Part of a small language model's weights.
Architecture: LayerNorm before each block, learned positions, biases, normalized queries and keys, attention and MLP in parallel.
Training: a variant of SOAP for these matrices, 1037M tokens, 3956 steps.
Each number is 128 + 24 x the weight over the matrix's rms, rounded and kept within 0 to 255. Layers, rows and columns count from 0.

# layer 6 MLP down (transposed), 1792x448, rms 0.0335, rows 1103-1155, columns 64-127
[[140 149 120 140  91 132 118 135 129 121 156 121 152 125 151 131 158 107 146 126 122 165 106 157 157 121 150 137 117  99 132 158 151 122 142 121 141 147 125 119 149 128 155  94 163 109 156 130 131 124 121 124 140 104 136  94 125 116 144 122 145 155 148 153]
 [110 155 123 125 108  95 120 144  96  92 141 121 123 129 108  95  80  94  93  94  84 144 162 159 124 110 156  88 142 110  73  96 135 161 120 175  98 158 129 141 129 164 134 116 222 141 119 107 119 116 113 170 123 185 162 153 133 111 100 138 112  97 131  96]
 [154 108 128 165 147 152 134  96 134 113 152 147  98 139 159 142  78 100 134 159 100 149 126 172 135 137 104  97 134 107 170 104 117 114 127 123  99  71 138 119 155 127 114 126 117 139  88 103 121 116 154 113  91 128 146 150 138 114 130 120 159 126 121 173]
 [ 93 140 118 152 148 151 154 125  88 134 110 125 178 131 127  83 148 151 113 170 163 128 190 150  94 164 123 128  94 126 134 118 144  93 111 125 110  90 123 170  98 149  90 127 131 172 133  84 116 133  96  95 115 137 160 141 135 117 129 120  67 167  95  97]
 [145 131 124 129 134 126 143 137 112 104 106 124 138 147 130 138 149 135  59 130 138 144 126 100  99 114 148 201 101 120 143 137 117 132 122 140 138 114 135 117 133 154 144 125 126 119 111 142 107  99 134 113 119 122 177  96 102 119 106 155 147 139 126 127]
 [105 130 131 194 115 137 141 139  84 119 155  57 126 125 175 139 148 108 161 108 127 125 122 106 141 128 134 128 144 136 179 200  77 168 159 192 178  80 149 187 133  90 145  27 170 115 135 166 179  93 119 119 162 117 115 125 130 153 122 120 156 119 115 157]
 [135 190 154 106  67 181 145 168 132  95 134 117 139 122 137 104 134 123 132 134 123 110 146 144 145 106  93 115 124 142 113 108 105 133 149  96 106 141 103 109 138 148  98 123 141 117 114  94 146 129 109 117 117 105 136 121 113 123 122  77 149 146 128 140]
 [ 82 132 136 102 128 143  92 114 131 133 159  89  93 116 152 133 145 131 116 154 124 129 138 110 132 117 118 155  84 136 114 120 130 139 126 148 143 121 136 115 115 136 103 108  89 126 153 122 135 133  86 134 122 138 147 178 127  83 104 129 125 161 148 104]
 [103  84  89 100 137 114 117 128 135 124 136 137 114 154 116 144 103  92  85 154 120 117 113 105 143  96 112 109 153 124 106  97 111  85  90 157 156  96 167 130 137 127 110 128 118 150 113 161 149  95 148 128 112 144 168 128  54 138  84 139 142 125 168 182]
 [113 137 145 124 158 132 117 120 106 147 102 124 132 182 175 152 147 112 100 125 104 129 139 147 137  74 119 134 100 101 106 152 114 127 114 112 159 140 100 142 141 105 137 138 118 114 189 151 123 125 146 130 135 113 134  81 104  98 130 120 143 154  92 111]
 [147 139 100 146 154 123 140 116 125  95 119 117 124 124 126 136 124 126 108 121  79 126  94 133 106 142 135  95 144 143 169 140 152 120 148 151 122  95 115 132 126 156 124 127 142  80  97 138 116  98 111 129 104 106 178 129 149 104 117 113 135 135 114 158]
 [163 115 145 169 163 135 144  96 127 107 103 114 120 133 170 125 141 124 122 120 104 162 114 127 144 133 108 139 129 146 133 123 120 119 162 128 132 120 140 148 153  93 118  82 125  90 128  99 104 114 115  95 120 105 128 112  92 157 147 157  88 117 133 106]
 [120 131  95 115 125 150 133 123 128  85 124 152 126 138 106 108 120 116  88 149 127 170 123 138 151 153 141 128 104  95 121  84  95 105 154 116 158 162 108 122 104  99 133  81 128  96 125 156 136 146 138 121 120 113 126 178 143 128 154 137 187  93  82 102]
 [122 108 102  97 135 104 139 152 132 134 113  91  88 142  94 142 129 115 126 130  84 140 149 126 120 130 138 156 108 119 147 129 142 136 106 144 145  91  90 152 150 169 152 134 137 131 130 142 108 114 150 129 109 150 146 168 146 118 124 111 137 147 110 136]
 [157 179 150 143 114 126 128 124 126 122 170 185 130 114 126  88 183 141 138  88 102  69 138 134 157 134 130 132 107 103 128 128 169 117 122 134 112 127 114 119 161 101 118  91 134 103  87 121 125 139 141 135  90 157 110 136 156 167 147 153  91 108 110 127]
 [125 161 125 163 109 161 112 139 137 120 111 111  91 128 125 121 118 155 142 130 122 163 153 130 135 104 131 135 160 129 113 108 110 118 164  95 147 107 125 105 110 164 129 135 124 160  94 129 106 106 129 122 149 162 116 132 126 133 145 113 130  72 150 168]
 [118 138 133 130 126  98 115 112 144 128 119 153 160 117 150 119 128 144 105 134 130 103 103 152 116 115 132 140 126 127 110 142 101 113 100 121 143 134 117  78 125 114 142 118 123 184 138 132 106 166 148 108 148 139 113 101 100  87 133 116 132 126 137 127]
 [ 75 127  93 125 132 177 102  97 117 144 118  98 143 154 136 140 113 121  90 152 127 125  90  88 166  92 136 150 116 113 138  78 149 109 108 129 153 137 141 165  94  74 143 118 116  94  93 165 158  80 129 109 142 165 177 138 120 119 139 106 125 141 130 121]
 [127  95 142 128 131 121 150  80 112 129 161 120 137 108  74 111 162 144 112  70 122 102 125 137 121 125 132  95 120  93 123 100 110 111 127 107 145 144 136  76 107 121 110  88 120 125 131  94 133 112  99 132 120 150 130 183 113 140 122  95 125 111  88 119]
 [126 121 144 128 126 128 125 130 131 112 114 148 167 147 127 160 112 163  92 119 101 131 164 105 142 176 133  92 143 118  86 148 116 156 143 145 152 150 115 159 129 133  78 140 104 128 109 152 122 101 168 133 113 101 143 115 117 110 140 109 133 107 122 148]
 [140  98 135 128 145 129 134  89 121 107 131 136 115 121 140  94 120 134 129 151 144  92 132 139 131 138 145 144  98 136 124 116 161 119 160 122 145 112 103 113  88 106 162 158 127 117 115  89 145 149 138 121 117 134 116 129 116 101 128 138 134  83 163 109]
 [131 131 136 121 122 141  90  89 125 145 131 134 134  91 110  97 130 133 137  48 136  94 119 119 108 153 142 146  96  99  97 145 151 117 148 132 138 157 134 160 116 127 149 111 135 118 111 180 137 146 154 145 121 151 122 125 149 108 119 142 122 100 149 110]
 [113 127  85 117 133 152 131 114 137 126 147 140 136 127 103 135 121 125 106 141 105 126 130 127 113 142 165 129 120 119 135 112 116 132 130 158 117 142 148 152 113  93  70 143 152 126 108 137 144 102 136  84 103 104  87 123 159 129 149 104 115 143 121 149]
 [111 153 157 119  76 133 161  96 147 110 159 135 113 164 129 145 136 126 107 184 143 118 144 110 122 139 112 133 154  58  69 132 102 141 153 128  95 131 137 106  98 121 130 114 134  94 151  84 124 151 109 149 172 117 150 133 107 116 119 117 148 148 145 114]
 [128 148 138 116 115 116  91 179 121 144 126 146 101 116 115 133 149 172 134 143 143 154 149  84 106 152 143 131 114 135 151 130 104  88 127 132  99 132  87 135 122 104 118 144 140  96  88 112 161 114 156  77 125 134 116 124 111 116 124 128  97 126  77 122]
 [136  86 138 182  93 165 143 107 134 105 104 148 121 116 127  79 120 155  84 149 110 107 107 125 118 161 133 148 124 143 136 114 115 160 135 108 104 136 141 150 107  99 174 147 173 131 129 150 125 156 102 144 143 116 122  96 144 167 151 115 105 111 153 138]
 [123 138  78 142 169 113 136 128 126 158 110 129 162 158  92 150 110 115 155 114 111 116 176  92 132 147 128 130 106 141 147  88 147 132 130 165 133 139 160 178 146 127 126 105 133 113 139 119 101 106  91 131 115 138 147 146 173  74  56 116  72  97 116 125]
 [116 162 150 110  95 124 141 129 135 125 137 146 123 132  61 134 113 152  99 146 126 152 192  83 104 148 154 142 191 129 143  99 117 134 143  93 134 127 135 104 157 128 132 111 153 151 125 124 134 112 137 116 105 137 117 143 125 137 157 135 150 132 110  75]
 [154 150 141 154 107 112 127 111 101 117 154 128 123 122  80 146  99 138 117 130 147 185 115 146 122  80 133 109 129 156  73 113 146 136 140 118 158 153 119 133 129 169 130 127 140 107 121 113 158 135 122 107 118 113 118 144 116  82 113 105  96  93 133 130]
 [125 141 139 124 146 109 122 100 138 121 112 141 132 105 161 139 106 129 126  81  99 114 128 121 108 168 136 131  88 111 148 165 149 146  97 107 103 144 128 142 121 100 102 125 110 162 100 175 125 129 119  84 107 149 138 128 136 159 111  89 117 104  71 121]
 [154 110 124  89 108 127 113 159 166 113 100 135  88 124 120 130 111 155 140 161 123 130 111  86 146 113 122 122 141 157 103 129 115  92 116  89 134 100 105 168  92 117 156 113 137 100 134 130 128 168 135 129 130 126 127 132 137 123 162 155 103 172 127 146]
 [140  97 157 116 127 105 139 131 117 159 141 127 120 151  96 134  96  99 139 130 120 133 127 142 123 151  91 144  79  98 141 124 140 165 132 106 124 110 106 122 129 189 156 101 132 125 127 138 154 127  93 126  98 172 131 136 111 128 190  92 155 139 125 138]
 [131 126 114 124 155 123 141 123  91 121 177 157 120 133 145 123  98 137 129 145 110 127 120 119 152 144 124 123 110  93 125 123 117  98 153 135 131 139 123 135 141 137 116 117 103 136 155 139 150 128 123  93 100 128 156 159 105 125 128 109 114 148 123 116]
 [179 142 132 145 132 118 111  93 121 179  97 178 166 141 117 114 109  81  81 161 117 141 128  89 107 137 106 124 115 119 120 111  79 133  58 158 163 109 113 182 146 128  89 165  95  96 165 102 121 131  64 131 110 117 146  80 142 132 124 178 104 117 140 137]
 [142 129 140 136 121 141 128 189 147 176 116 138 131 138 132 146  96 139 128 143 101 132 101 122  84 162 134 138 152 139 126 162 118  98 116 131 139 107 146 125 110 196 100 128 143 124 134 154  86 106 109  94 108 161 126 154 143 133 116 196 142 165 104 140]
 [185 113 110  99 138 180 139 112 143 115 155 132 100 127 115 108 116 141 104  96  82 123 120 109 124 162 122 167 111 111 121 115 135 136 171 158 141 123 143 155 123 116  81 135 144 137 130 153 150 138 122 141 134 120 157 140 164 139 129 149 118 111 147 157]
 [120  88 129 162 164 110  89 110 142 125 124 147 143 146 143  99 108 155 135 127 134 151 140  62 132 113 157 127 133 128 147 147 139 102 127 151 139  98 108 102 122 112 149 166 156  71 153 136 162 124 124 140  82 127 197 101 139 147 120 111 150 120 127 131]
 [132 113 106 157 150 118 102 145  93 163  83 151 152 136 141 116 131 117 139 113 150 137 104 163 168 140 120 138 116 136 121 113 145 155 110 125 123 161 151 141 109 123 137 111 140 156 129 140 119 126 153 132 122 135 119 150 145 148 134 148 142 141 113 122]
 [101 142 128 111 130 128 164 149 144 123 112 101 111 141 138  73 120  89 130 121 139 135  95 147 129 143 134 127 141 128  98 113 120 106 125 122 120 159 141 135 142 133 104 119 139 144 123  95  97 145  83 158 142 153 142 109 127 176 118 119 134 119  90 165]
 [ 96 136 158 157 102 133 153 167  89  92 119  83 103 153 132 131 139 117 183 127 116 125 111 146 115 162 105  96 100 158 157 129 132 145  80 164 126 105 133 171 145 179  67 155 148 143 118 127 134 119 122 142 140 127 161 197 116 115 124 146  96 156 136 110]
 [123 155 110 145 180 142 137  84 118 102 153 149 102 165 123 153 149 125 118 146 114 153 151 139 146  98 155 189 132 112 170 138 106 162 172 159 117 157 203 146 107 136 138 112 144  69  75 155 183 113 182 123  57  70 159 110 219 135 101 132 143 146 139  99]
 [110 116 123 133 137 176 106 108 128 134 166 135 117 128 138 136 119 133  72 154 110 104  68  86 130 150 118 140 124 127 153 171 147 171  97  81 110 122 125 130 110 111 146 161 141 154 107 123 106 119 179 129  99 148 135 132 112 111 125 128 109 179 126 103]
 [108 127 136 126 118 154 119 143 117 146 118 142 109 111 131 131 130 125 121 119 115 115 117 100 129 138 143 165  97 188 132 118 122 135 108 136 125 100 129 134  98 135 118 143 125 117 134 142 136 104 115 130 113 113 100 140 123 130 142 146 161 134 150 130]
 [163 129  90 126 104 125 162 143  97 161 159 149 123 122 129 124 159 166 139  96 117  73 164 119 133 110 107 130 185 110 125 137 180 184 124 123 129 114 124 149 138  84 131 105 137  90 188 149 168 131 135 130 115 143 136 141 109 139 132 169 121 146 128 123]
 [148 123 113 142  97 118 119 156 120 143 135 100 126 138 129  78 125 118 129 117 156 157 121 103 119 114  83  86 127 112 173 130 121 133 157 111 138 110 124 111 116 107 127 136 157 116  96 124 120 155 147 107 113  96  79 138 123 132 133 129  97 130 120 152]
 [154 158 136 175 123 130 109 109 133 180 144 126 128 111 117 103 136 122 138 119 158 113 172 128 100 145 111 119 116 110 107  97 122 126 131  83 143 132 108 111 145 143 124 125 134 126 146 117 151 178  82 165 151 137  78 115 148 187  62  99 117 128 110 108]
 [132 158 121 117 140 153 163 160 104 142 134 124 126 151 122  79  98 139 163 167 111 125 124 154  82 147 148 178 101 126  99 144 108 162 109 129 121 144 133 122 156 120 119 111 156 149 139 127 130 117 129 146 128 134 148 109 138 126 161 154  81 157 133 119]
 [109 111 128 103 155 134 125 156 149 130 122 133 127  95 127 127 126 128 133  75  99 141 131 103 133 140 145  92  89 141 124 123 111 125  86 105 130 115 136 120 133 140  90  95 153 113 124 118 134 143 138 136 120 127 108 120 111 104  96 121 139 135 102 141]
 [113 134 166 177  81 127 157 120 104 184 161  99 143  96  81 104 104  94  94 111 111 155 175  63 100 112 127 145 118  79 165 119 143 140  95 135 153 160 139 111 142 139  98 133 123 150 147 152 160  93 102  94 110 147 240 132 156 104 142 107 136 139 123 111]
 [ 84  88 151  84 147 174 140 140 172 126 154 120 141 161  78 112 156 112  76 147 117  91 100 122  96 101 167 127 105  70 159 102 147 155 106 138 116 125 155 146 122  66 134 130 125 131 152 115 126  92 101 118 133 133 105 132 114 172 117 147  97 103 155  93]
 [133 140 134 110 123  75 130 160 118 160 126  93 132 136 138 128 127 139 108 114 127 107 110 120 155 123 113 101 152 109 148 171 131 117 108  97 153 112  95 123 148 136 126  55 138 135 143 130 141 149 128  88 127 139  95 105 116 128 142 140 129  98 100 141]
 [145 108 116 139 145 139 109 121 142 112 129 136 118 137 155 158 122 124 115 173 122 140 104 128 137 107 144 153 139 148 144 142 109  80 123  99 120 118 119  99 109 154 162 151 164  74 135 129 140 144 120  91 106 146 183  92  98 146 141 129 137 113 100 138]
 [144 127 111 106  83 133 119 137 112 131 103 130 140 164 102 156 133  84 108 131 134 146  92  92 135 148  86 189  94 130 146 112 132 144 146 114  53 146 153 151  95 134 139  82 105  53 160 145 101 109 125 139 123  99 158  96 100 162 156 119 172 153 130 161]]
# layer 6 MLP up, 1792x448, rms 0.0335, rows 1104-1155, columns 64-127
[[158 139 131 117 183 101 156 111 117 113 125 122 133 168 147 130  93 136 145 139 116 127 106 120 150 111 158 171  88  99 129 154 159 153 168 124 140  78 122 142 114 149  91 107 130 158 131  80 126 181 123  80 116 149  86 106 130 159 145 167 143 122 143 111]
 [101 112 136 118 153  97 128 110 127 158 121 112 127 122 119 121 148 147 132 107 156 119 143  86 104 107 119 129 100 130  98 135 119 169 131 144 121 169 123 149 112 138 139 133 121 130 168 156 131 134 103 124 114 196 129 138 136 117 101 109 125 133 124 118]
 [121  95 120 104 136  94 118 158  92 192 131  90 106 116  93 165 121 107 163 125  79 125 116 114 125 158 126 155 131 137 161 125 135 136 126 176 170 168 169 178 135 122 126 165 118 120 125 119 136 116 152 123 123  94 132 122 133 104 144 166 173 163 112 124]
 [106 149 125 112 128  68 138 153 138 131 107 150 119  95 140 109  96 124 146 145 141 111 121 124 154 136 107 105 133 105 111 136 127 153 149 170 125 115 112 144 112 125 137 114 156 100  95 117 126 138 140 120 105 126  98 152 115 118 163 101 130 125 129 108]
 [ 94 158 138 116 168 109 128  76 135 126  93 143 105 101 105 169  95  70 168 132 168 160 104 124 186 119 198  93 120 143 159 102 160 132 122 130 121 137 143 120 110 154 102 170 142 167 126 188 125 158 167 182  81 141 114 107  86 148 110  82 147 120 162 165]
 [128 111 117 147 177  85 128  76 119 147 174 136 136 127  96 114 139 146 100 165 104 137 122 127 116 151 140 118 115 119 123 165 157  98 124 134 116 119 114 155 112 117 151 138 115 104 157 146 114  98 105 138 117 145 141 147 115  91 109 130 147 125 127 102]
 [145 163 151 110  99 100 144 149 130 149 108 144 133 135 127 102 144 130  96 107 130 136 155 161 132 131 119 122 146  94 104 139 158 140 135 181  91 144 135 135 116  92 153 138 138 157 132 115 112 118 127 112 108 108 118 131 110 175 103 116 110 118 114 143]
 [100 147 130 147 105 106 159 124 175 114 152 129 157  89 128 132 124 127  99 136 152 133 122  94 142 129 107 130 158 137 138 101 132 164 132  81 137 147 131 127 134  80 112 138 105 158 111 103 155 126  99 132  66 174 104 149 110  95 131 171 156 114 140  80]
 [151 148 114  81 112  96  98  89 122 102 119 114 146 106 116  70  86 136 129 137 155 157 127  60 116  97 128  82 145 136  80 162 147 127 171  96 108 139 124 162 115 140 147  74 119 120 117 159 131  93 142 104  93 127 121 129 135 113 129 127 103 111 147 164]
 [114  97 155 111 142  79 136 142 148 114 119 149 163 114 165 104 122 136 155 125 176 142 146 111 118 126  98 146 133 150 118 136 101 149 123 117 153 127 150 118 119 118 149 104 144 175  91 107 116 142 131 114 162 134  77 135 132 136 150 111 108 118 170 123]
 [ 96 133 127 104 121 159 116 153 131 159 113 120 118 118  92 135 148 138 138 129 131 118 139 162 118  93 150 137 131 104 122 160 133 107 104 122 130  87 106 115 153 142 125 169 129 149 153 134 115 139 109 162 117 135 160 142 144 158  80 119 162 122 118 133]
 [135 144 137 116 115 100 162 101 161 162 123 125 141 155 158 166 100 122 130 116 114 131 142 165 138 106 141 172  97 186 138 123 143 145 163 154  79 140 148 180  86 114 194 119  86 165 109 123 149 124 126 141 114 145 101 115 166 159 142 120 137 200 136 168]
 [135 137 162 130  93 143 137  89 126 137 155 147 133 148 134 156 137 160 135 135 134 130  96 131 149 112 143  89 124 125 110 138 155  92 135 102 134 162 152  98 119 146  92 111 119 130  89 114 142 147  90 138 119 120 112 113 100 122 120 100 117 128 108 138]
 [133 110 100 114 140 154 131 124 139 147 132  94 132 132 133 178 104 132 151 142  94 140 123 125 147 136 117 120 113 145 163 114 113 133 102 127 139 121 133 109 125 161 130 130 117 124 165 129  86  93 119 134 139 172 130 143 138 101  87 113 103  86 131  92]
 [149  87 134 126  97 143 160 137 109 153 120 157  90 154 107 116 141 149 113 119 119 147  96 129 127 133 143 118  96 138 138 143 143  95 137 155 135 145 138 143 148  72  95 131 170  88 143 122  94 161 119 107 102 140 135 136 140 113 156 157 152 159 111 116]
 [138 147 117  74 133 118 135 142 123 141 139  92 126 138  93 135 115 141 116  88 133 111 136 119 136 154 149 145 142 102 158  98 164 163 109 133 113 143 122 175 116 132 131 121 136 129 127 135 151 122 126 124  94 166 135 145 149 140 135 153 148 123 136 108]
 [173 131 161 140  98 106 130 159 136  90 131 118 117  94 120 110 145 165 127 112 153 142 129 130 138 133 128  84  91 165 107 128  95 100 125 118 116  98 126 156 159 145  93 130 124 143 125  90  86 175 127 131  98 128  70 143 136 153 122 149 116  97  91 116]
 [ 88 136 131 103  89 156 108 131 132 139 127 113 136 135 148 156 128 157 108 150 111 137 132 126 144 139 113 133 115 114 167 130 127 113 123 116 119 148 137 136 107 118  91 130 153 169 118 168 117 135 144 102 144 103 139  55 157 155 130 143 134 121 125  92]
 [152 167 127 147 143 131 107 139 122 138 161 107 115 103 125 111 127 143 163 112 132 161  79 115 138 107  90 148 143 132 138 149 165 142 129 131 123 114 122 123 122 143 176 187 128 120 143 110 111 129  69 146 110 136  79 163 118 135 156 122 149 107 147  98]
 [ 90 164 148 100  96 146 116 140 121 102 129 105 163 154 109 151 144 137 122 108 130 161 118 133 140 114 125 103 144 116 137 140 121 129  96 140 117 141 148 114 182 151 123 117 156 117 143 151  98 144 157 143 128 137 134  94 141 149 118 125  93 145  97 138]
 [120 137 130 146 143 123 107 149 144  94 135 168 131 143 133 174 155  98  98 174 122 114 118 142 156 159 122 122 133 163 162 143  83 159  92 113 151 107 151 131 121 120 138 136 157 146 140  97  65  83  96 147 125 117 111 112 144 162 141 125 133 126  79 132]
 [117 127 140 140 103  83 137 163  82 120 122 142 124 109 134 133 131 115  80 122 102 171 106 104 140 120 100 138  95 153 160 118 163 156 170 107 121 129 126 135 133 149 150 126 126 116 147 115 149 146 159 135 119 129 137 161  92 140 102 130 142 145 118 170]
 [156 113 110 150 151 141 120 150  98 136 134 100 131  93 147 129 131 101  97 131 127 153 145 109 138 102 107 130  98 111 181 131 122 134  75 154 170 155 106 107 147 154 134 110 117 172  84 164 124 108 141 132 125  97 103 151 164 131 104 177 116 107 108 130]
 [148 100 141 126 158 162 156  99 134 138 116 110 150 134 132 109 112 102 143 111 116 121  83 151 128  96 122 109 134 131 136 131 116 140 136 118 150 112 121 121 132 125 141  78 123 144 152 154 102 115  96 146 127 133 117 129 109 128 140 158 136 137 155 140]
 [ 94 155 121 115 167 143 117 140 149 119 142  90 111 120  95 169 148 152 127 129 169 131 143  97 139  94 118 155 159 107 114 127 129 123 121 156 120 145 105 124 138 154  90 123  99 153 116 141 110 128 138 136 127 141 119 137 126 134 132 131 131 153 135 136]
 [157 151 116 160 110 153 138 118 110 101 120 134 171 133 185 121 171 159 133 100 120 161 136 153  85 126 122 124 115  93 149 161  97 113 105 106 105 134 129 112 118 152  91 185 126 127 116 145 116 152 144 113 126 176  97 157 109 148 138 103 134 122 151 114]
 [142  64 115 152 131 123 113 105 121 130  92 146 139 166 167 111 145 109 110 104 110 119 105 162 161 132 116  84 109 138 139 129 114 134  98 126 147 133 127 127 130 114 122 146 127 121 107 128 128 141 132 130 156 128 123 137 172 152 111 152  87 100 128 116]
 [129 107 109 112 131 133 122 121 133 148 102 141 123 134 125 124 150 168 157 125  76 108 119  96 143 131 103 123  77 133 161 181 106 137 117 159 160  99 115 130 142  94 143 161 100 147 130 124  96 131 146 137 101 132 125 127 102 141 122 139 106 127 133  82]
 [116 123 112  84 171  89 142 126 147 142 126 112  78 115 145 140 110 181 138 161 113 104 151 138 191 123 100 102 116  93 107 133 167 162 121 110 144  64 134 105 114 155 113  89 114 196 168 123 148 119 171 191 156 102 104 154 105 141 155 161 153 129 126 123]
 [100 147 156 154 134  90 122 113 107 113 153 133 154 175 119 130 138  91  93  80 143 139 128 168  84 153 136 109 103  92 157 130 126 156 123 164 135 174 149  98 169 149 108 151 107 181 141 135  99 132 118 134 138 159 124 117 100 127 112 105 119  95 155  93]
 [121 166  74 163 127 153 135 123 118  90 101 104 113 130 131 156  98 148 114 131 168  86 141  81 130 166 130 156 150 137 123 141  76 119 150 153  87 113 150 140 135 113  99  99 100 158 133 120 122 169 199 170 148 132 133 135 137 120 129 120  94 144 176 108]
 [119 121 112 145 110 120 125 139 161 146 108 123 125 136  92 107 142  96 127 116 143 124 138 125 129 127 126 120 128 150 127 149 123 136  83 170 122  98 125 137  94 149 177 135 131 110  93 111 140 159 105 157 183 152 102 100 157 125 109 128 146 125 126 130]
 [ 81  95 114 101 148 132 131 151 142  82 166  55  93 103 122 132 127 169 172  92 129 116 126 153 147 102 159 138 107 150 123 165 179 146 166  92 100 157 150  45 111 118 151  65 135 186  94 138 117 125 185 122 158 121 128 171  98 130 128 103 119 157 119  90]
 [159 102 104 112 141  98  84  65 103 131 129 121 115 122 114  99 141 162 127 100 155 143 167 125 178  96 153  98  97 101 120  96 165 180 117 134 125 137  87 131 136  87 111 118 129 126 129 137 130 148 145 147 112 138 132  99 102 129 156  86 118 101 147 133]
 [ 95 160 121 134  92  76 105 151 129 132 115 123 156 151 134 148 135 116 139 133 203 141 138 145 137 134 147  92 140  90 110 135  93 122  70 125 139 171 109  88 120 174 156  84 121 143 113 130 105 127 106 141 101 140  79 152 103 119  99  86 139 125  80 147]
 [129 132 141 154  94 128 152 164 130 120 122  90 123 129 121 163 124  92 115 155 109 102 120 205 105 157 119 154 149 116 130 117 119 160 134 110 137 138  92 169 119 128 101  87  85 192 127 103 107 116 147 104 111 144  91 142  99  94 131 136 110 120 140 136]
 [127 113 131 125 113 168 117  71 130 149 150 155 107 150 136 135 118 133 153  97 136 139 162 118 113 134 155  84 127 154 150 144 119 140 126 172 153 129 122 129 133 150 129 114 146 139 120 139 136 114 129 122 131 138 145 123 135 172 150 118 149 179 123 121]
 [144  86 131 162 121 147  90 102 124 147 105 114 145 132 104 181 122 114 135 153  89 114 139 111 131 128 152 119 101 115 140 161 118 151 116 132 136 104 109 119 114 137 157 137 125 115 147 153 136 150 194  88 130 100 123 148 126 107 118  98 149 144 165 117]
 [195 145 103 103 109 112 140 121 192 147 131 153 147 119 119  80 118 135  94 106 119 152 146 125  99 120 125 147  79 116  96 138 135 100 142 142  94 113 178 169 125 134 146 175 149 143 120 149 112 125 147  56 114 106  70  95 168 142 130  86 165 147 109 131]
 [127 131 114  95 157 139 123 135 138 126 108 145 136 141 132 110 135  35  99 128 129 107 174 146 108 112 141 142 139  99 113 130 126 127 160 108 136 174 121 139  91 179  75 156 119 139 101 175 120 113 157 125  91 117  89 141 170  95 136 163 168 137 112 123]
 [160 142 112 118 129 147 184 175 121 111 125 159 125  63 104 181 159 146 142 131 112  97 156 159 116 143 132 107 116 147 152 105  84 110 118 144 122 137 147  84 120 149  83 133  88 115 144 127 117 144 153 165 107 167  87 143 126 152 129  76  86 157 131 131]
 [137 161 121 129 136 108 144 122 119  97 151 119 142 111 127 107 124 161 109 111 149 142 149 147 121 121 106 103 158 112 132 149 118 147 142 102 103 152 121 119 150 114 144 132 146 166 126 103 122 140 142 157 151 137 140 110 135  97 119 107 122 108 128 120]
 [112 145 145  90 121 144 175  95 128  95 109 111 119 122  98 125 127 110 141  98 150  95 117 114 110 141 125 110  50 151  92 117 107 110 105 134 107 136 105 144  96 120 164 140 158 108 103 141 119 128 180 173 117 115 116 109 159  97 160 130 134  91 110 139]
 [152 125 128  96 105 127 141 128 139 129 132 144  94 119 107 162  93 104 123 133 143 143 124 141 132 140 130 127 125 166  62  73 108 110 139 136 106 109 104 136 127 131 157 136 156 112 131 146 155  70 129 133 127 102 108 123 153 127 161 115 140 119 141 106]
 [103  90 152  97 142  97 180 108 114  96 154 100 157 145 117 148 116 154 133 142 124 125  97 159 117 150 148 130  93 106 122 133 144 128 142 159 159 118 121 145 146  96 123 122 119 114 122 116 129 106 154 120  95 139 151 141 128 128 135 157 158 165 123  93]
 [149 111 160 164 151  64  83  94 125 113 116 138 150 113 126 176 143 121  92 122 116 175 117 135 179  93 122  52 146 125  87 112 135 136 108 121 165 116 148 135 125 112 113 169 124 130 131  96 121 131 141 175 128 149 114 128 141 103 125  85 134  87 111 119]
 [137 137 112 147 122 119 128 111 118 134 120 125 130 155 113 112 164 130 112 141 133 114 136 142 113 122 116 166 168 123 136 119 139 131 163 140 117 135 136 135 127 121 139 149  73 121 127 132 102 119  97 109 157 119 123 120 145 138 147 126 130 129 167 121]
 [ 91  82 158 139 125 138  61 138  91 129 124 139  89 102 115 118  97  75 166 127 119 101 123  99 132 157 122  92 127 164  94 126 136 130 151 101 157 119 139 102 149 123  59 158 145 138 148 172 135 165 141 133 116 141 154 111 139 153 159 157 129 120 111 149]
 [136 121 113 167 114  81 125 103 102 145 113 130 120  75 136 107 121 154 150 102 128 174 140 112 152 162  88 180 165 172 126 178 133 126 132 168 151 154 105 121 100 121 114 101 137 133  99 137 134 109 162 188 120 126 125 120 124  76 136 115 125 102 104 130]
 [134 116 122 139 126 176 139 111 143 104 131 162 157 134  95 148 132 123 131 127 104 161 160 118 120 119 134 128  97 142 113  95 119 133 127 170 112 130 173 134  76 113 140 193 127 115 123 114 159  80 112 165 120 120 160 173 102 140 133 108 140 124 144 126]
 [103 129 120 100 111 128 162 112  74 118 122 113 138 149 107 118 130 137 129  97 128 119 136 125 180 162 136 149 132 102  99 148 141 143 135 154 125 123 121 120 170  83  93 125 139 148 137 134 136 124 144 123 128 139  94 157 146 110 106 118 110 134 114 124]
 [150 154 125 116 111 141 136 192 107 116 132 149 137 124 119  99 116 115 101 137 140 148 119  97 119  88  66 131 126 110  98 142 119 160  98 110 144 138 135 115 110 124 144 141  79 155 151 114 140 117  62 126 143 105 105 127 165  89  69 159  98 121 153 140]]